Weights of a small GPT-style language model, trained from scratch on English Wikipedia.
Architecture: LayerNorm before each block, learned positions, tied embeddings.
Training: 1225M tokens, 9347 steps.
Each number is 500 + 40 x the weight over its row's rms, rounded and kept within 0 to 999. Layers, rows and columns count from 0. Numbers have three digits each. The size before them is the row's rms in percent of the matrix's.

# down: layer 4 MLP down (transposed), 2304x768, rms 0.0322, rows 713-765, columns 640-767
# up: layer 4 MLP up, 2304x768, rms 0.0648, rows 714-765, columns 640-767
down713 093:477553489549489526464569498510410608529411487513445600508485552547489473541527494519450522552510523502524445544573541492479524487450553505558532499511555459484556438540511556502556477492528494443498468552511480476518556489502556468480461507528483450543438480528459443472513550499470539488497426499503481469509496456495473519490493472549554516518463458486449455503543490579514533485459
up714 114:435514464524458533485474485480488524499559518475514484531568479447529565447434472473404447505470555504491534509525472459497524538531533535482548568468579467475541516466461543562550440461522489504603520556509459491517548483539491465505544536523493510496500520509433467547450528431467451452528478488544601475596524489521459442497539502484471534526488546515436484426541471447520492492474
down714 124:511530522517431571510521453565496503499497556428449458528497557596547455510551516493505443557408493455489412494451576494453567497458473512511503505487576476467462500527490486483555431503472476441418420450516544552534467503496507492480471429461515494530541530407533502584529563453491497545507522442486499520506527488506470468487515475468510432495478496558464479465501484526542490491474
up715 110:458472459489544553454548486408486501460491517473527563519520472537569501514497545480529453469488548519549466510519495525492534474524460489524531531507531512459411460475571480453501526491452507454520538516470531517418456537554538499540483514563517521426507529550556495458444540465419460466482492525481498511468549473497538465513473520492432441462504554500529499522484492548480508469493
down715 112:523431512484531570495516512408514472480509549482565458531495501532572500454463553505528469475507579479524464509499464555514523483495502478549527532529496474451473500441562525493509506525423589484513543490397558475447434550491563506557460471493477501461400502486506435474471510519517480569547532421551510522517582463488513500517475486412444508446551472567476487507494508553482581465510
up716 091:508371478528481607526439519504501514569510539579485560419521449552488511501505489524540496496552466526459529518557527562468471562531497543512510506588605417538504436497508524458498446469472509539551528477454471525470551471549489513453557470595527515457477528545476429503482535515520513587547438553496480482554497502457568476425482509536447486462429495514470485530458489511564500542463
down716 093:509576462563561556556502517458441529582472509482536562511524474465465592500486534529517460482487489435529525451483489563545470534506409456415525537514473494484491499543553469587525475479401493548463543523532497527485445524478455499434491496505549506515458501472524420495446526491486468501545578448351448475495486537548465507535552523507553457467483488473494529482487477494469553484527
up717 112:413500515449526470501493360531500479498512422581509578491486495507528462515490475462524487533529509476450489429461557501508477560484502405539455509518469580565553488439516524474457595481484495564441605533473501528493524428520530501541421446567489531452439557522469611497464452548566519496460574473497470462507455528504540446460567461510537449507492539467536449441473529497474454511546
down717 108:544545485452460483568430444491619441507527450481568454514485487549493455509473584540466418563492492502478485454514498511474497466493535450574440484523481603516522490450448529450490531500528525485473503546500481573393499509461564464517443409501469511543515497477544579529511460478472550495466553543558565534489556472457527382570570490514560516523541492431483488520444448534507454487560
up718 095:493534455546448483527539507503506493516504465455483488624509597470541502505406446535563481504506543474422525493471488401510482526528520421526495589405563475475481526556518452531447467575513473533505477471458579568445517500486441512507520506513441556568497581521536508445548571503421492523505536440515441531510495499530515528530511510503449450490467543461521433454483553511455452481534
down718 111:507468509425541472538454450436505559480474568520514476445524451544392529498526484547444495513501492536529477494467455544480547485525503509535507486590511524569520544503530479415493511486433505452479518496555409419550510495536523526512525452529522495521486448501536534514479485552536536542508474453526538440556520458520485478538527514428534504539494475565563507490501470538461539549533
up719 099:488487512459453530467522504546503423467495558543521527492521454500559492537479451491480502526489478464496545555546470445455502506513384546496487517482536499467510503507556457437499506496492500547491466469519521512622563482535556548506571583396496515584448545457503525468483505480533543452449548571539539483517530470536456482493541512522530409540550466518430489522506531516567570415511
down719 094:488499496452465546471581574486480495466506507494477515534481504459479535560519567597530507479518556552562434421498533477503511530516447490545454452510507465497476398535504515512530437492524493488480478571479584494480512441491531524512455480511437531483623419477531501528500494521425481542429488473534546481501472545497514468497467519494530532502495490473472557505455538548526506525499
up720 103:472435514434506433461528454483580495479461530534561524448506554519517485529487524450552525489522537482480507434507473525434521485486494504414555487562512494405545460409528481449481469466478536512505391472498558499537472525439450527523467497496540525495548463545497500465499490507511507458542434470481438459463481437507549487483430408530547428476486438471498538464441541475545516521487
down720 095:479581447443466610457520530520499459445436556516466461525507532466500526463477544511498456544435498465508546502481510517491573503543436497482541475539508605542479498542470526530537473477542415503504435558591512526473535524535516565508502457523515466523425498530525497544583494458478507540540536516563532511529464510531443447509494511514495456544546402489448433508486471458447510453417
up721 130:482466472542490529521497481505466552493562474514480396549536524519429450471457456469573492474447486553508502447520578541466509509482536477509434496520493497543475460441523526502509559472478446543513500536477483526520461570473428422505535573415501529457533526559506475473534484531442507509541428544556490526537561438454518492556432531540522444478470578516507574488479521545445485503500
down721 128:437489442556509499528466577501487511474507504515470442436496516537451432533457487501447520501525441527444465540540475471452538513467526462491455507553519506635495472429514523462482483467522450466528500504500509483492546511502467445517504518431462499440546558509430487416555569508503498551555365549528505511556486449499502527505527477549495504463497521517517552511518482539464524490532
up722 098:498506545588424494603461496462471459553529448437560479553442468543490494534543523458530526432605481466474565478461464515491509475474531495500519470523460522529524504481527500536516514482421573475477487541495512471517542531486537502451477482461536476516515460454559537471433536552522505557532490520534508485460487493508527380505444463516450476516531439610476549511451485400500547547511
down722 092:547507465507471404497558482534568486406430487613546508564563465479464498515491484500494538508456454531487521481469516519565483500526534483458467548395466428491440459552505542544475489534563495428524581426510488554449560554472541541492437471539465540529448469459496514568506516554562504529515477513495482499572528473462483524510589474487446483536505469421504481510475451498550480521502
up723 101:455520525522518466552448507445506484463533495525519516454490497482417599447497571504459548491490396557533538588502439538558465463512544481574497456487451510526475517463465456516564491465489460482455482513575472488477507498521530557451474444433534497472478465521466538454557453571480495462439456507517633579506557522457513480488495509529494549527529509494494610490498579610539538489494
down723 092:468473545508524480521461410565499514487516478455419571463456488488574453555526456502469469522478433428487498452542534512474511617564481582482524525535522443535504443485476495559419623475529479482470528577551505594518477488439550384483540462543508563521484456502448519483545541490536528563511486562521439443517563499517445537539585504446545435513490584554474420566527538470476475528550
up724 103:509485495530473500472436482443480425510519508539499482441496496537498483482479472548542562498551503505458485519510445522544467444398486544516467522506483586484448505563525515459544548526520454449496549467521534496464509440479536544505483541490448565545482531519465529536508505510555485491517510521486539515558420488510480497508490504489468469580592569472443530542514487505536554490543
down724 104:460510500471455519536625476483503583461488528484555501481553501536453396491558496485529542478482489457510505503530533482510511551484503422534548459574513521515433554484515484501468533492511477523563482485483540524562457542546505455471541467523446581534520573506561477457569513495468423577575487527522509462490460486462509482502556506497563512486524514547465449494508481475462480508473
up725 101:521462485462456536478503421480515506540509474426510505541456539458545476513499506480433548518517500480445501503484492526426511519536517492439559495513550475520501472569518523514540492412449539462523452425502528582389511556504488510535447497537514542516513489477560516464470414499546487419513509479505498621492561505459516542392553491575408543482460477523521511537453553490487533479491
down725 101:436480546522463427527557459464545443472535535517499485488511453525487432476591551456532470450536441422495540483494464522474547557540480466497515461521564468478445495385499443454497460538548535558483553460463509464510506513545515490430513391502530506447537510546521511471501496540568369514525566486548509517469479506520553487483526483492581484545559556503458496445524425520520465478591
up726 100:537472477499491506435492460541448539547513527455511548513461470473440491508412450440629455487540500484485604490495481463524478514560562492532455543439454529469505589453440466541534548434531589474595444480472506493469526520496498607561514461462441492475463468495468522517463483488524516494480490419537473487559551451512529510513513446510545497501471436477526548462496470423499547577510
down726 116:491563503496480449425462474525533464551537513478435521520488487472450480488509459501456486524468544486447493469492488548522468473447485455478450480504507512523529523461541483541463476545459475428525514561484438431528477485504513479510489482491514510490503501498537461439516524583524526489578476447550506460502563535513460624473515512455526449521444444447497594557524493536486498546514
up727 084:589506465475509479569518498548467505493464512479476485399510515472562513479512513612532550543459505495493444490552475467516485499514537449474522564554435458478500539525509549478571468443521536471495522564516554523467491478522533516535504473530517517451485504465423486443490548483532508470468487521480537433475556529445555549513559459595554512455525477491483498554576488541533481548410
down727 103:478509525481472528551494540506477450491547511526469488494482447471466535520431422485461521510489552509526442468457511431500503503451530440491487480470503531414530543506486461509538480490532430455516525530455563511483509517497491467489474497539517501507475495507561459471470474458513599492511500519444448473617552477464487444571508538480516433603497531485481503460538483546477492498518
up728 102:494386523460533476521413517500531488564401482557530520459521504498587440476510463542450507486445460539507496483486456596456501509531517434487539537462474501547470515458470464469452534501548549443565494533501486408503461530470510536523531504516470473565483534531538513520556482562589431514529500527492493513456551454464546510543413531500484453530569472503566498510491523500481544480445
down728 100:547509462514442552450477575566429617547499393484434534510468414502482479478513527441444481536504475555504525471502578412529436476493519525521456523556481480571484435462516404460517528477526454487417545516556477600530430509508568452517545469531408479444538363476527501456442502431512501531508569515541551500531499511549539520445496507445584498499463517453511484553447471539483424474484
up729 104:486530457527516479532473485506536492515426534489461481542483450504576515562499473498448539524508550560481525481451520542418478418518483525538465479496515497449437563457525491506559487490516547486461550516501558399515514621515530453530470461526495489485486542502468501447529478475523499537493497518487454596555454549470447452502520453506495596486505499551489530443443551585421555466465
down729 098:553490452490522535448488417486405531499508498568420489549435595581482569485527521435500448423488472507449505522492500466445448487463529526533492610478532484479497505489545563420505440560556561473487504382480467484535511511493481434490523519536515572530463594441468426489496527488481466519460528504521498473533496451502521478407534451443486458480523520493538533519481479538539498482557
up730 108:489474483447464398518464548445477526483458465465505471444543508503486508550485516467511483536553554525546556529472505458486441500386507482581526472519498567488505475483474501478436570515557506539564488479606505510502498569480557483565448498534463522482494528559507490539507470576512474463515526483528584592487465519446499461444522498520513486524447545544536500504500534474464538541521
down730 106:477552479414475481505510500459481460554528484441525500496494547409508513482501470513579509518509487513378504480473516574533545526501545494501468558472449530467576570494442466543561523474539490540477460469462466465502562513486534511465504503453506526546507488503540537463531526512547577384529454484562494475577512500505501581481495527469509541549556569499493582479527532488496453564534
up731 098:513466477512485465544525495561471398503551485521562461500486448483521608496576464536536422615505500514497475502500505485545535528590489456436549550528405479418560573543441450497529563448561469534471492435512449471486482531504502467576450478491559428448467526471445550454526441509533493468506476508477573514529495472477474529504482498486539490499431478489482498550502472550479467467511
down731 098:489551524486498474477547456455514544449482546489482533468464481523488428526517471561440506461471482470500506513418562539460493489540492491570532547503580501491492513448529515466475460438551472456519465564547478447508441561536508545523543510523468472502479511519491455515534508517524538476477510478462454510473519470502592544482509483432487485520525467457578440549506474476473542532472
up732 103:508481521457468580509419490477532461443499518551480492515482516468485596539570496543491522436512578451565566530417449498493469402513448434455519526538525536460479486485508528492584542526555529507532503485485556520561470516451518538507454538512473388513486561523453407512486512521516461510512534413409508478543479474509511494541475545548476445524502435493473456570451493382505491510499
down732 101:500488488488514516455520512494521499589488478459484481486529478499568449526451467463536601519480503507433510421540504513472507537469505450552514531462479508501459423477510512557473493504463486474535443452527488524526526507532500422487465513463518474519573514534474575517509469500496429481547400591500499518577503517591519489523493469531412496496584486393468500540529451509455483436557
up733 104:450531478504540442502515439517484448513482477485507535496502482486522530489535519485580528522566496472530521512541540528471534482498518484482513482550453512548500502498511574436484561426513482490499555447497542528514521541506502497559546478421480457484504412497440553515588441441521567548471553501495455528448522451514516421483496507523517572502513539531478515481510438436525464546446
down733 101:478482444482521494521524460530485557495483470465501562512534509490516500550472451467532478508493530487430508492442457528468441474580541505511505449479549498511466430531515486512473467476480480559491504496602531457515532590447484502515453454485447520522437434541568424485502548510504514519485470515489520532499446540505541540532490456504363497457549428486518475451567516458484524489515
up734 108:542476502520442483500464460461432522522532521476520502469473482502557516493489505542467529401505498523524512489472481489570488475511518484556615530525522514500594484541458512516461508462521571462482483437519416536452599455552472469504483490430536486565504520522571490430494493476504494437495489423506460542501465513513469489478507509492535528515516484481457564498493528512475476512472
down734 098:533520511427486553475514471426466520444492453514447499548566493549529550484517530545544491528450561477492444511492439508488508524550506446504531571464446475460477541468534526544542414536424509517488497499436509516558537548506412475493479457491572515465464549466481491531512440518544483449504451586566442484610485477535448427386441503548495532484431497526493518526492533502538499529537
up735 102:471482449566530497469491355491470491460541522476459508431528491529468474506484516532467478517532524513467492543531453450540456473466447524584448523498486558409406552531515535526490573508467467507512592494457482476510552539445506464492549519499468508564472545513488478445397477418484526451466488452515514473486485475551510491475514470469515500508557576475566464452508462561539523495458
down735 100:512433455498549525475514494471470554475469421471570524537476479496512408541534493457520448513479524484563588503487485489486478508517444471448469461503454468479511546507486422569461434526542520467524493451531547577475541522481482431526521511515431471474497523511453527515499501481496483529531544542459464517528466554445503489528467528490445498565454479515452493477450509464512457579523
up736 098:470483418524460494528504456490456423521488519460497529445531559499441610556473506506541479554543440457534501472447494481467506529529480494493588487439509493554450520531425521532452405599482494488488504502540534522568604528432500536488498516476529506497506488516492495512493491503522517557491531522456553439486528440508541543503526425545517567502452489496502552474415510474443521443546
down736 090:503377541551435528500551471480519525485540433507544457452448474443503532525544566514442556556518515457478501510526463509469579520556491532565491521524476491459534466500465537470499527494531502453569491610487482570492513470505502513503495488544544484492528452487548528544561495472434510523523488549537535530517483514513522527564445519447449478557517458470570416442543549550560462518482
up737 086:543526376484534501470513490534527523472488426449534520482512575536569533449479475486580512434446497515515487545465475514574529507479537555457516493499478493451564480491446530551478505559517523568453471505452499439507496518506472581522509532447455554480442463536550539449560424543542529537528551531507549556469558463502453499484493552464519393487577368476480509598456507418577561504476
down737 095:492538493440599461467571525534458478564558515435519444562456502431469555506506519512519504498533600472576547433499461475527555552459535528502533549503521549563457510478502499427461473526527530429556496509532480489523493495497516419434455502436564545491485428432452488522499473596472458502441524490515431467510508482537492499455508519465593485525450527459562532424491506595479512554486
up738 115:529461442570497570464462482445511581547487467483428431445558493484511477515421453550554533495481545484492536523407502508577481486554524507480487524534497465457483480500530531486515526516453465581542596474468492451560552534490466523456467475469527446518526554512498412506491496497498503544477440470524482462558525587573499518476508486534529574496535544434492454492510473488482443514461
down738 121:546499481529503496491499546448516538543426582427488473458492481484522466538473548427476495493505517494394544487443529474471446479449556514456488460491506507442430494452470456510474520571436382550586479477521510514566449532507515557508496468442527477539515458481422438547522513479397430507495497447490477510505548553533459526439484514441458453485506551434507465483464499417518430458505
up739 102:487519520467434515481541542465515505469476468475526397464456599486438502544481502520522519460474586451519555506439475514554510475551497500497456538490473494510497484439514478532501440474548531579459492573463456555506445482409481461522505528533479518503455489485478551468555447446547451447504550466522501417557529499541501451432542503471573542449553468527582552548449517407477505502457
down739 101:460404519540543479554498459475568567498497525534485598536523521530512482558519484549466519439488443456493541538531522519495516465456525530473491589572419591562420525476489455471546432522541468512504530492447477481468520555505525474476538554475562498479466499527510530509470502517502469485487485423542499518585509519460533467535509502489525425516516531443474484493464575453535493561546
up740 093:547443491444506547462499535463561490494550496529504482545528476473546523506462469463493554431505524537517469459514516514428451551453498424470536505444482472518493529483495439532531513510512519539444463501487543560480543551464486515451520510469482533494461419471499496519537462572491499504435441533492426496511548439488553518544462523502530540525471518535538435476475443475486507413523
down740 095:484510500542517530500499495592487521516490511403500535460444451505474486541437532525546495456515488430474506510468462453497553457514415495515474514513522531543520483503562523597462497525425529434560524403544485487480471452573420433482501420466486498591512475502490546458482462504426562497522514455469563506552487509527466525455502472532512453522480475458485557543516526438448483548456
up741 093:478511501549462480483562456561517479492535465527567512544559425492507535478471497487480526528496531512532511376538552534514495496516481491433473472479519523490509543485431489503473473479465470609499549528513545513443481468550477469494571454506545529500462468471482534550504468453498483510551509512554479373560564524508494497526535502580418508545516465526477508522477482482574541509458
down741 106:503514507443484439486432511434531525584486519483539491536431502479549486464510500454504513534461504532455539536414551554475470475541536467448474566543529526508544477465544512522462458560537515432490519442424526474514577505534477514548592489574519504450507433455444499566451458499456455493426525462462527503520438536485514527543461527539573456552546504496478543469543561494546548494530
up742 099:486410470498488492484454542515498518498507524459428492513493469475498484520483513494476540529475546544494564544527526475500442483514504534495581618479466506478492497463532485534445509499471429550516453475533530438572462473501588505486485494432455571505572516511506523521493517532488461551433558514492479461452539498473513562530543479482503526479492514424452501460471462455485452481501
down742 100:508500531454428525539493558489552532452505524446498444526475473528582450510435504451510515506564458508509493480545459440477490499490527534477478423434545460519519461494493459551434535487496562491503515521504491581461463540525450445501435418506482503478503430521453398460434517451496502496539540518543469495437466473502526465478564559475419503547473527472479476503488518439499532524501
up743 102:506557437498533515487504446474552440588480507505470478477445460567515453536447507485547519456528480512494497492497430455552512417504559564494507468460555454465494482463516537520529434446515511508468487448543526497492471467496553520460463529408512504587500552512443575512487483460531565527484519485455533460458465471497459516531473493524530524483532514506525598465485465502482446445463
down743 093:450510547484562505575510441580418463451475582467480491490485485487503558497562573465559546516531477513512584431528532507497524548522468565482417511554476625510511524465481507489484491445455511510508523521487478548567559536507501524486490510524480477481452449502522481384517544495514455522531513469577463474521540526489513513492441502505587516534404474500455448522516476579477476492554
up744 106:382543460459547448505520508487452520460446392534558514479481540451525540470553465503402470518515527514441553499445435469505468469415477456506520503515517517529521550591453476516457460512523562468467443446504496436515477438499495447546531493442460503505469615545486572497551461523509414546462532487465462495482394449501538464473481441520568478449527500536482548532547495480504469411448
down744 102:505515455591546506495431605463536468572461497497432458549551613465490539489478450509539490513523513453426471483523457496475396477504488518499433537514560553519501514496498485509518481434555508559471527490444480572500511533476536523557507502548481496476549521454531506515412521465476494481515469554508492564555522546516465468548460496491546515506459491516567489515533517473555539505375
up745 105:485477456550539524509500560488528452486485494516477542513510502496514539487483498493529435476562448558434490553499492500499555470522397523484500520529512574472489502514485602475541564486474505515465575556487477547507511442523478412520472493457424533497499482467471497513479517383583461552442444475414573541465498565539452453554527486505423537454462497514474452509509459479517562560455
down745 100:526484479516544446551493462529536470545480562482483581450451484525524454522511543469426497460528503574495441529483474488488536502488572512453462402517469490486543531506445492528548532529537549449491558485525510533512491527516472536507537452466525484535467497493454560546421473441633466533498553520477507486513497516447472474455567502470513515499540489520537506437486501485454497479467
up746 086:460507455517424511588467397476473516475465564462438559518464491519444559502522491496506515475572525542523502532525500479479527467508437564535518455430512479518416445529508410472501518481487524505488633533473395496577427456500507508509533514519567432504493538440503491522491546464485445524553491501484547518461496561516552560515499494443394455477528509512458552585501448476527528495549
down746 093:510447499557512527395519527488501497555524490528548539499456458554548504444478507522542497488464482479518500516567476504483533497535472432452554561528524430486495449502499547518507524452452506557471460415511440498565522575558478496392418458443491486458515470523566443521541439545557539520466521502577521492490542417542411465514443549483578511480543502451514536536541565483483456552460
up747 091:576441499411475449481520551518512481468484459482472464456465448491484544510536503494563477541513541530482498512488444481494553544496470472546480425493538510452412507531453584531507519461485454545522563528513455484506519481497483454477469542473549517570508497560467499491501538503502439515494474511431555494495437529433448592501413495539586495503545452509499472561461505485500464436526
down747 098:476473488533471482593474461474551526463532509490513494492465566522440465475498490444424463482491496516506495472425550453513402489533448523469488505496546504516576498483587455372449479478544491413486417542498485506438477506541482494522547471456435500520500512486497495548529472455525530493544469481541445504511498487499500425462577535442440533565511538511502541461540468540454532514485
up748 102:551535457522482468496509468463566457460483422450428465491450550549443441484538499515483557516546549476508554421544481506504468514512523460599510528502571572513543531442519496431456472541531468520501447480490510460517465572580504544462512510565484487542598472486589532393514436458561552507495572455560560540483436573534399518494442525501477435500522434513546511495429429482475526467478
down748 096:485524464474505510537476451510534478538495456444435505508538508489486499478524514491481534497551543416417490501496460469460454485508495484493472482555526470522526422499510549473462549527517549476484543522482536478524513551489531541522473520578538523491489483490503503501499460491540463524497550539559456497527443443516498404469441526516529471546454484456486500540466475492500487473431
up749 100:586433572432505429552479463482534499465506499519471553566543468501466450523598550465531522473554534477525505485584504485453515547579488543545527500516491550497497500496536501475495466536500495500500559551427488432467480477555517482485555512488524490409457579490433416451519440516525519502482478519486545554512571594516483515459480550498577468478569519555541413516488525493393492495537
down749 097:473532413571445545500504537586464448535471470458522447409499527533556481505436509515464479503502489380508483578440541482514502473517552513449507520434541457490427541521406480560492482576527518505479475507517540513401581448424482579504524540519467496518472462515564523571543547455477426454481532496511474409494459445465568514578464474513487539493456422530489449494541469413517468533509
up750 109:536440469507517515534479469476477462498546387521500544431515544416449462441487429479477603487455532521553504540471487466508499465599528516546525430427475550542543522469514518509482579478416466512479518509491541541403490547502538521541520520489489390495475520503506566502475481451537575488395464470509513540487487492431551492515456470468541500497529515518504509532508391509434517519549
down750 110:522522487482478556561486545534581460519501459530520417434469510487534476455502503530534474467460455473507579458431519469503483545515542489449481449508488539434518533495537443475485461493478543496536462535465538527512502504511448494535537511524436437534537432538495593509523530508541526554515512460489469506547469522440470590528514521419490470518480516490485499528550496451419472519470
up751 091:569496504543527463515513530501511528467481510407485469491531477515497418590526490526518507500472433485529541437465498469575473444505442529543513414534471549459477536512482471438495497478429589503485498467499548565532551443528447499537517562479528522492445545454529381518456504501554520514536465547534529510519484438429546497461502505536570580502536500454558550500584483513457515481532
down751 092:441498417491515454547511552465567535449521512491511551523435519495496538506511538554466562529487497529429405562514505470404535517453512445485534520496476413550501479502470480482541499497572530494555530416531449504498572492554493512520443479485474535534513511503507449500500422512484511501528447474531442475458483495530508479540482470534461461522510484521499510447469449569552449494462
up752 102:451463463467484482555516418480462562480498538565561521451443488502499524459490461533542539524489524543558468512437509389484528498513557466483530529534505563550478458408513473444509500468457477470474442509423517510518484480467479507469461563453541457545455465502523482415511494501471397512489473458485475477557528464514472488463510516463501469569522469535503540492466499529514521520532
down752 094:533436529501510563456520491541521502419428497480533527493552556484480512512510467533479498529482484529530453508520507486491540485569511421492493479541538438488482503469468534511519481517508517528547490554520556496502548486496473495528529524473489466479457503534510543470402462489516436507552480483522474439571512482464553507518470458495525505501446542513572541538381497448538506452465
up753 106:425510448509468558486529466493457484508508552599475510470491511490461477405532540505528551456496461489424539449490576542505501458523452444519551463474552561546491556424506430470454491550558440462476506476580466504416596514522526480473534511493492492448554433507430491453491526443468512498545433520484463417527565512488551449529565587544505521544489547538495497501468531499537490482468
down753 096:498490468441549466476517513473555487519445423480462479506451510521497474542518520492402445532513420448477447479494534453559535547465522497500434466492436472509466442456510521497514459505540497499540528578430470419471511481479484548475501432561496521540571446482486460476525439542505519554528471514530596559535437444489538554495497495514471458545471526447482521556523451480490502461484
up754 109:564537400538469493496548560554512492498419378536566456538462486522542534541482568499506507503553481543481432444490441469540484487494523521509494526465448477503574462508491516540509497539545442499419470495461446569492602556472474556530456523537439540447507453498501520461561517534521513421470498398571501491515543569445483469503580465474491602481523544501579478490505493490516446515497
down754 106:508503446414536444565565553545526448546456531506493517474499527423507426493510564513508438541531510529520423465486519483529539503488425517437474502559490448519523519555532495547554474457531510507504475431553445559488458530455519488540486426554464528501485560438512514492567579479523608498571502434501513515540506485465532517501512467532488529467460558489500487544496528502431495505504
up755 107:448490506442501411473526433513526507550514479520486395476567456510566530465480507588533569471487483608445552531553477488469582532494482498512495517449528499536557525553435587546509438445576495546478466465441452503452518525517547535496493523508514485460487556475490474466486429506497543507527474508537498463481494490487524460512572508476497510541555512523461495544502495467528532497504
down755 105:492543544518477556539503490496491482459478585477498517589492513498495424533477387513479494524548440495398502510513597418516492553468519495565456505477511506447509443475563490523490460493479471491509423472488474556464485521577521488511507594481567457463440490444540482515431523557568446475560513526515520498497501462463501525487445433505493504541493471540453471448425528432557526515510
up756 098:549500464510481514543539524569488537567548557503486449528430520513484495534475537525551515517528511480516543461507506501535458502585510530498429481528377501455513504501528474463449559463473491504495539436536475464535519499495456454547507564481500535439469459517554518477501497507527556533397479534488563553503526518482449527550552453523492481462481499515534513555484515457464553471449
down756 104:548421535542490524524480424486475510487432539482556547500527498493567458494528503527465510460438530463508482484455500509499535490492517457479480491402502500526535455528486548440418539575489478498494477518465495487425429525503518539446534530453491485546505566482467526528524496534493451420519500430562499493437541559553538493419533446522454464431428529521492480551524448561478469529466
up757 094:508509503541487474562468434470592463494414489494492456477510484578500497497518481414488469436491515490533532564497447537488468515517499477562598471552526526542505484481529463463497473520514472465466577453514528513489495450511542548466536467459591476450512542583443463525468473523468556563550555576494464567529492570521566440481549503557601507513451466600499508461435545488488441481513
down757 091:539460573464535536431518569526537548501427482562465525521490482455466459510507500447457446453519491539548521495488487585481579479451510450441456517461486455426532457492499528484540539478435486537565475528522471552454518498485529483501455498431481498522520495504499543476522549476426492581525449437564485480576556485468423507481428515464437542445582500531529465557540458523581478466549
up758 106:431404459448487474456509457480562458484567503519532496395490459459463461589448568508465491570530528553474464473490549440516550494523465505493504480456546480527475477481455542531475486538528483501526517423512563515461589504481476582455541530440487505490585567447437495512499532474461522490535510561518482503552548442492509559504563505483503505456460442468542517434452505509552497492483
down758 101:504502568494535507575502463514469481462438539487570539553537519546553531519534451511495479534520525521500479504465466540554475522505444518440493557512539508473504552464461486490468442489553522520522548469478498475536495459431449461564471463544490441514497470473469518493491478522460543507464406573528512514567518495452373475554554440449514540550511500478539527494512551455498536516476
up759 096:430533432520443535535453499544473498444535463452482509456509483495547477511469468508528567546510571545466625492508435494470467492446566477502573474561464527474534470452473473422461494506554580539556495557552442430454561504433515511573467520468558511448516444473514495529513586456494491487489554536534530523547485490498520571441528466509422431533425474577516537480543510464452520439511
down759 102:465453513475510455520470479551472478546469527473467412529473478502529453497481516436454560512455515466478456463437464496450407571572419452518426472515539477525532452463542512508479476550513486499543531509509484490445525504568495480539546449488478489497478493475461553531466469465582449484487550485489538523528489520508514505487526493478521455454451613491477408504528494542468473466469
up760 105:507551493438498499466454520475453534504473411440553419437497455508538448500516514495504525442550527351625518489567514568503483469524477479506555570546491524515518528428489550508491564480533524501364516461498479491511517447446494501488475460455488510523512491462457457483432522535570524548473485502489484465527498438491487530502448481514424483525523543436486427484502594501591498508537
down760 098:490457502485533489552570532578520537511478535506515513538480471510449549500471440479500571465492482610440516525569502441500570527565481499504600506474515474509457555509493436481534491513522497479483419522591505466455472481448620590505546449535518498523449516523499526547507546500511451517540494518499529558464450427552477491471540479511476563514483472465387560510597476373472507474505
up761 091:454501508471472468453493540548546512525506492561489474487450464459481471456431440520494476387538541516522614510437474566520509557546512528482506518543508495482484506579558554502490509474509517496459484435406513506533432532535459486497524504418385497508566554520530430503496532530478462472473532538475489475450541532494482539474508514606543433492505490494513545487460537483565569469518
down761 098:469563474467474492554586476531504450516414509541463479553496546499469531513532527482488467498466527505532543514475537458465435474428474474522480500503486565521502435406555498519565507566489418455437532497509474518522512480539549445496533490570535448523493442583495488508535456507577503489558503494559479469476483472518508455543477534498502474465451557457524486533510520537494449493462
up762 092:443507513502499458589492539475540481470488459425516494466547463490501454556522450491461500392472552551488581549492533530406490564467543501444503529518475522484486519440439461497534500450504492510526454480487428431463559506513483490461542463462504466487463454509491562465482499533459502437441564526536509471473463433478501471502480478492522561486513506484484522461454579538480460498419
down762 091:544422526493463514488414483542441538472513501523484588569496510490545503556534586411530506537447524515553457564463489476546513440464465558490441488487512510505510513456454541467538603496461524551603412516534568497526461519436465435512451502508468537487497547590465467472495511544533496487521494496530568473517450472496538458493442433539463513523526482463473537508518513458491501562523
up763 100:491572533588568534546436499472514550506474481478558457518447477528497490535477516479533493485503488529519509583517451501451453463459537503590453478504465494495532475500469488476513421473502468469540470549489491500472528456483474438590514523503553479562582430519557560439474525503491489554503501521492547529591514534450510454419556550499473551552547503535511546551495486416503576446461
down763 094:540428443578538454504483543506494443518435475484471608580500528526527498455528490483512540507406528475533465492459507485500547478486589441491495484527531382449463484475421507508477480544596546548507447473512510553484513540503492564514501512502505545541378482528463528453516521614537549514488553483482489447439483490607385504519513534551483540453524451470443513553482512548456481503513
up764 096:584516558516444507522502504475496538498530490557493495524528529523542493483485490509464499466487496482485530515490450514507518544445475506559520493506458507526527518457593513456477498530503457503503518464494490510545576431449498455549507460418498472478545506479531531540429501540594548479482508438478449533497448503512512559514467454538514453467443511522527500476504517557489519560419
down764 096:457507525472523458495565509507515520444515533498531547535460529498476479524518507498458480588537488515526434527543494448561462405498457483517488540553526494468479517474470475526528481437502537485407495558525455538496479501557438480531478511518522551457471589528455480484550525477510526527451503531482442495473515525463506488541492472538424484407529512532582501462551539477484500484477
up765 103:523512453469547454485446506480411514465493463550522491500493482535425486442481564474506537473508519522391492472533463459484487571530534487437553474511560501450491475533480488481482577530470515495450497585537443454441514550511508436554528511553570466523562516512546388514486447447557532472495543531485547533555492494513461465496493520473522393543546495482439494540503584494517477541493
down765 101:455529526450534494589519467573476463449484522485357489489487518507525475590528516507545490504464504467506448594514486502512567459513520492443538491519513505505502480420477496502505410501505481485472522565449552513464467477515468561499579520475481467455536526582538597509479478548489499476552438499513553501445520455501420505529507540452517530570493526452480505456508513518430505525531